Part of a small language model's weights: width 512.
Each number is 50 + 12 x the weight over the matrix's rms, rounded and kept within 0 to 99. Layers, rows and columns count from 0.

# layer 4 MLP down, 512x2048, rms 0.0146, rows 110-135, columns 768-895
69 68 36 41 60 44 61 57 59 57 54 66 39 55 31 45 63 40 34 71 48 35 59 58 66 45 54 42 58 59 49 53 59 65 54 56 39 54 50 62 46 58 57 43 36 50 51 50 39 68 68 52 32 45 58 42 73 46 37 51 51 47 55 63 72 65 57 48 52 36 51 62 45 49 59 44 51 37 65 45 41 50 35 27 63 36 68 55 24 40 46 37 46 54 74 38 56 34 59 56 83 43 67 61 42 58 38 60 64 68 58 24 52 38 71 52 50 53 57 67 59 45 58 73 71 44 37 59
60 62 45 56 50 33 53 54 48 31 76 49 39 54 50 47 42 62 41 51 34 47 59 33 63 46 60 50 38 58 54 47 61 47 35 56 36 57 45 26 48 41 52 44 57 67 70 44 52 57 63 58 44 68 39 66 66 31 39 53 64 36 63 55 47 44 51 67 61 45 51 54 66 39 73 53 41 50 55 46 47 53 58 59 51 29 44 41 42 33 62 53 45 37 29 52 36 32 50 65 50 56 49 41 38 50 50 57 32 39 40 44 43 55 61 66 60 41 49 54 40 38 60 76 57 64 44 41
55 67 25 61 28 40 18 49 39 46 56 43 41 48 62 53 65 32 71 53 52 46 56 54 15 51 52 56 48 53 41 74 38 52 53 51 36 42 51 64 51 39 59 57 56 50 40 42 58 60 53 38 29 56 50 57 22 49 55 55 72 50 65 43 49 55 55 55 46 49 56 73 77 53 46 47 48 57 65 45 55 62 44 41 39 50 53 56 46 66 36 51 40 33 58 51 46 62 57 52 42 45 47 34 49 57 53 48 54 49 37 60 67 52 40 40 69 52 36 57 64 57 55 40 52 63 35 46
50 69 56 39 68 55 58 44 59 53 34 31 56 26 62 56 62 59 19 38 41 45 60 36 48 57 41 39 38 62 47 38 45 52 56 40 58 42 40 54 67 45 45 50 35 50 26 65 37 29 48 36 47 56 13 32 36 57 38 42 35 26 42 48 46 56 70 38 66 47 58 62 65 70 71 45 53 67 76 57 54 42 50 41 57 61 23 62 52 41 62 74 63 51 40 61 63 44 46 42 80 47 37 16 31 38 34 74 55 58 42 28 25 59 65 52 39 79 81 53 57 38 58 53 53 40 50 48
46 33 61 44 49 41 50 70 45 38 66 29 46 34 50 36 39 62 64 46 56 59 67 55 45 57 32 33 69 48 47 47 77 23 40 52 48 67 42 68 68 54 71 31 58 48 44 38 61 52 67 58 32 53 52 42 38 44 46 43 44 29 61 40 70 46 65 44 42 53 35 44 44 28 48 52 40 55 54 65 34 60 47 52 76 58 39 58 52 70 35 47 62 48 93 39 63 56 28 61 37 71 56 51 42 58 58 43 57 67 54 70 52 42 43 69 45 60 49 32 45 45 64 51 51 39 40 63
56 34 63 65 35 40 58 48 31 74 40 54 49 21 41 61 81 51 48 44 46 57 44 74 33 53 49 41 39 49 45 33 37 68 55 50 37 28 31 32 66 20 27 49 36 66 49 46 71 59 39 41 49 38 56 57 51 49 35 57 31 63 36 57 33 37 83 70 59 38 39 60 36 44 58 55 54 48 66 48 51 62 53 68 39 37 47 70 37 49 24 55 54 50 35 64 55 36 47 72 58 48 60 60 59 63 30 56 51 50 55 56 53 38 67 53 53 62 52 66 45 53 47 53 37 35 47 56
62 43 68 37 38 62 48 57 44 50 64 64 51 42 74 55 64 70 51 56 44 55 70 49 55 52 61 60 47 42 22 30 56 33 54 24 57 34 56 40 45 34 73 65 62 44 52 52 61 32 47 51 51 54 51 64 38 37 52 72 42 38 46 43 52 64 49 39 39 50 68 44 68 56 53 45 41 69 52 49 60 41 83 72 53 59 22 60 48 48 61 63 54 50 38 51 59 54 56 38 45 42 48 35 47 47 48 47 45 62 44 49 63 58 49 40 50 63 51 57 48 62 48 42 48 39 64 57
46 45 45 43 52 58 46 39 55 45 54 34 47 40 58 43 40 41 40 41 27 49 56 29 63 62 45 43 52 68 61 44 43 43 35 39 71 68 61 12 71 69 40 57 58 59 54 71 43 34 43 62 50 64 43 37 49 50 49 65 44 63 45 59 47 69 60 39 53 53 37 59 73 76 45 71 54 33 49 41 34 59 36 26 41 55 44 44 50 35 41 42 49 61 25 57 52 72 41 27 73 49 32 58 56 46 60 50 40 40 27 53 59 36 38 44 44 32 46 58 41 45 67 56 58 31 41 43
61 56 43 50 28 63 62 55 53 43 53 59 57 35 41 32 41 46 51 39 57 55 49 52 70 61 36 32 57 45 73 67 37 29 42 58 68 34 46 43 42 29 42 60 55 81 54 69 65 64 41 47 54 36 61 46 47 46 36 17 44 53 43 54 49 44 43 36 50 44 39 57 58 61 68 45 43 49 54 56 56 29 72 65 47 53 48 38 61 45 60 42 28 45 65 44 29 61 42 66 53 30 46 54 72 54 36 74 39 42 32 65 50 77 62 58 43 30 53 55 50 47 67 57 56 62 52 51
75 62 51 63 49 62 49 71 72 60 44 69 54 62 44 71 34 42 70 56 40 53 55 48 51 66 66 60 41 46 53 86 58 33 54 54 55 54 54 49 61 40 56 75 55 40 61 59 42 30 41 52 36 46 50 57 46 54 44 63 61 39 52 58 52 59 50 38 43 47 64 65 44 43 31 64 40 59 63 41 64 49 56 35 53 52 45 36 30 43 52 69 61 52 51 70 59 47 51 33 34 61 43 46 60 58 19 55 61 52 55 52 65 53 46 53 50 54 44 38 21 34 53 40 73 39 51 44
51 46 47 47 61 56 33 77 63 60 48 57 37 34 40 31 44 40 59 37 35 37 57 35 36 50 40 21 65 51 43 52 51 53 54 59 46 41 47 42 34 54 46 65 48 59 49 45 54 33 31 49 32 54 44 51 67 24 35 64 39 35 64 28 52 44 45 26 56 64 57 41 50 37 57 45 47 47 47 47 55 40 58 52 63 45 39 57 56 49 62 51 41 33 68 51 59 33 71 44 51 47 45 48 51 59 58 57 61 52 43 52 48 58 43 57 35 60 62 39 65 52 43 65 54 42 38 31
47 60 34 55 77 43 48 67 57 57 51 62 32 57 46 41 49 62 54 49 40 53 43 39 65 42 42 59 35 59 63 52 52 65 35 52 47 51 47 45 70 50 55 36 40 18 27 35 80 72 49 46 55 46 44 33 41 41 58 62 41 52 51 22 41 24 35 50 51 60 65 38 69 66 40 58 57 59 50 42 49 71 64 45 44 65 00 31 56 41 54 29 56 71 59 45 35 50 48 63 37 25 41 38 57 50 67 42 39 25 49 46 74 55 44 27 52 54 37 51 37 35 28 57 40 59 42 31
66 66 61 44 41 49 58 63 51 55 49 40 44 53 41 42 82 51 69 52 36 48 54 61 54 47 45 57 40 26 53 40 55 39 39 38 54 50 47 47 47 63 37 62 44 51 50 60 49 38 58 33 46 41 36 51 52 48 39 57 29 67 69 46 45 44 66 48 60 55 35 74 60 50 55 51 32 50 58 40 42 44 59 66 52 39 42 67 73 54 59 54 33 47 74 39 50 11 50 53 86 48 45 26 39 49 57 47 35 58 52 36 43 56 46 30 33 37 54 38 62 41 50 58 55 45 67 66
38 44 31 47 46 45 43 26 52 41 22 40 66 55 48 45 48 59 61 65 59 46 64 34 57 63 43 56 47 51 40 39 55 60 49 52 58 52 61 56 62 59 51 53 49 50 36 49 57 31 68 38 65 31 57 38 42 54 63 49 47 59 52 44 53 54 22 49 73 70 41 39 67 74 64 31 48 44 46 39 46 81 44 26 53 42 32 59 36 26 52 56 50 49 69 43 36 44 52 38 33 24 16 48 41 59 51 59 40 53 16 69 38 49 34 32 61 65 57 60 51 69 50 46 53 39 48 52
61 63 56 45 67 70 57 57 48 39 57 64 33 57 39 48 61 68 52 56 62 63 28 70 64 30 56 30 61 57 67 56 45 67 41 53 63 50 70 33 82 53 68 38 42 44 65 49 55 52 47 60 52 36 52 59 39 51 61 29 31 65 64 59 49 21 31 80 49 50 43 38 67 52 28 62 87 59 49 52 57 36 51 39 79 44 73 49 41 64 58 28 72 76 48 54 57 35 44 40 44 73 71 71 62 54 34 38 40 41 46 29 37 55 81 65 36 52 36 33 75 46 55 66 52 50 37 56
56 37 14 63 46 62 37 51 53 66 82 48 37 49 56 37 29 57 54 62 58 58 61 63 58 64 47 49 52 47 41 56 62 63 62 50 42 72 59 62 89 49 37 50 47 44 64 58 74 53 43 53 68 43 42 52 35 61 58 62 30 53 31 48 62 72 42 39 41 53 36 61 52 32 60 69 54 48 41 69 31 44 56 61 40 40 75 46 60 35 74 63 29 34 45 53 40 45 54 42 58 65 33 44 56 47 55 65 44 49 36 57 60 53 39 34 40 49 38 52 67 53 47 39 47 51 68 43
56 38 76 41 60 55 57 53 40 43 54 48 41 75 28 46 45 48 46 58 50 48 36 49 30 71 50 66 49 39 66 32 32 34 35 38 47 53 41 54 76 36 32 49 51 28 31 51 27 59 46 37 37 56 57 85 57 50 71 48 58 47 48 53 51 75 43 52 21 57 40 39 45 44 63 46 59 59 40 42 37 61 27 49 43 37 49 46 21 52 23 39 50 66 38 44 57 41 43 36 34 38 67 55 47 53 43 57 56 37 41 54 42 59 55 18 39 38 62 59 81 58 50 45 42 60 66 39
53 33 30 65 31 57 46 42 56 54 70 31 51 70 42 35 70 47 45 36 54 30 54 54 50 45 68 57 54 37 40 48 35 57 51 31 56 59 72 69 62 36 44 61 43 45 49 59 42 44 48 37 66 40 51 46 28 70 42 55 43 43 43 56 56 55 52 36 60 57 48 46 62 41 56 16 60 56 65 60 56 46 35 39 25 52 72 60 66 54 43 49 52 45 45 49 45 55 44 46 45 38 53 55 55 83 44 64 51 57 59 51 43 31 51 66 48 62 50 59 55 54 48 42 40 58 49 56
33 60 39 55 27 53 28 52 41 48 57 28 41 43 66 39 45 52 39 66 49 54 31 46 49 50 48 52 52 28 46 53 43 74 55 52 32 53 52 54 55 32 37 47 59 32 42 63 60 48 39 70 43 46 48 33 55 50 62 48 42 33 47 61 55 50 49 50 68 42 63 42 64 64 55 73 57 50 33 32 31 41 43 75 49 58 38 38 51 63 47 49 42 53 39 70 65 36 42 54 63 44 65 40 58 52 66 38 50 44 48 57 49 47 38 46 29 49 39 41 39 54 57 46 40 77 55 41
52 42 34 33 62 58 63 56 64 53 53 40 59 43 58 62 59 62 58 53 53 49 59 33 54 48 56 59 55 64 61 40 57 34 63 48 46 49 47 57 48 62 62 44 51 53 66 81 55 50 54 42 45 34 29 65 45 57 41 68 36 71 19 44 81 53 37 37 50 43 37 40 43 68 63 34 43 40 55 43 56 55 51 61 42 46 52 46 47 68 69 54 72 48 71 47 54 60 31 57 58 45 51 42 76 75 43 47 70 56 41 55 68 53 53 55 71 53 61 30 66 36 41 65 42 50 52 41
46 33 41 67 51 58 42 69 52 49 40 39 44 51 39 70 53 59 31 48 59 50 44 79 61 40 38 34 54 16 46 51 72 43 57 47 49 45 62 49 45 32 44 58 50 52 80 59 70 55 51 47 42 46 69 46 71 41 33 44 55 48 62 54 54 70 39 61 62 44 58 62 49 33 46 56 46 43 51 44 38 34 44 49 33 55 37 41 60 40 47 56 39 32 57 59 55 51 31 67 56 41 49 36 64 65 46 38 49 39 70 50 47 46 51 35 60 42 48 58 37 61 47 68 30 40 65 25
70 50 54 62 51 37 48 50 43 70 48 35 49 54 54 46 30 60 32 72 48 52 74 30 44 60 36 43 62 52 63 47 55 45 59 53 54 64 59 54 48 36 31 46 38 52 24 53 48 51 51 61 54 45 45 66 44 53 58 55 54 43 36 45 59 58 53 53 34 49 43 50 82 65 59 76 51 37 34 42 53 49 57 63 60 45 55 43 51 46 62 74 44 60 58 46 69 75 50 57 86 58 54 56 58 45 43 72 58 44 54 51 40 47 54 70 46 52 36 64 40 40 45 44 41 47 74 45
57 49 49 36 40 44 68 29 63 35 53 54 45 50 33 53 49 61 57 58 33 32 52 61 36 64 55 48 54 51 65 56 45 48 67 51 48 41 65 38 58 53 38 59 71 60 45 47 57 22 26 65 60 35 39 31 36 61 49 51 24 51 53 45 49 46 46 47 43 63 52 59 61 58 33 56 25 67 52 56 60 41 51 45 49 36 59 34 64 36 35 56 45 55 54 41 41 49 49 63 34 56 44 42 60 42 65 56 50 45 32 49 24 74 59 51 83 32 57 18 13 41 57 43 18 77 50 43
60 39 34 73 51 46 56 61 44 56 60 38 51 41 26 32 59 55 38 53 48 50 43 62 68 59 69 59 61 25 58 68 46 34 45 54 60 62 42 42 37 46 63 38 56 45 53 52 41 33 44 69 66 45 56 63 53 36 32 60 29 57 61 48 32 65 69 64 34 64 48 73 13 43 52 54 45 47 56 82 55 47 49 31 52 46 34 61 32 77 52 44 28 41 49 59 62 62 51 38 40 52 64 53 56 70 49 54 52 48 39 59 36 66 42 66 44 36 42 55 58 51 49 45 38 50 65 27
54 37 40 45 45 34 53 57 13 61 40 49 51 50 36 42 65 39 32 54 41 36 45 41 55 68 56 58 70 48 29 42 41 67 49 54 71 55 61 51 48 52 63 80 34 46 67 72 50 64 53 24 58 42 48 68 55 65 46 31 45 24 37 51 45 18 20 69 62 47 48 38 48 42 46 44 44 36 38 49 62 35 50 48 49 59 56 55 45 66 55 62 39 46 50 53 55 45 61 48 48 41 61 43 20 66 50 47 46 26 32 48 27 58 57 64 48 23 46 38 46 46 52 34 43 29 55 51
48 66 77 49 49 36 72 40 69 50 51 57 53 63 60 39 49 30 56 41 55 51 39 41 46 44 35 44 59 65 49 69 31 42 39 66 70 48 53 43 65 77 73 26 65 29 42 70 66 36 65 57 34 29 45 50 59 63 51 49 27 40 62 70 34 72 54 70 55 50 26 52 63 61 54 44 68 36 55 60 44 58 44 57 33 45 57 47 53 48 31 55 51 54 53 36 48 73 51 32 16 57 61 42 56 56 40 58 56 49 33 56 39 78 31 53 57 52 44 70 36 32 54 50 28 36 43 64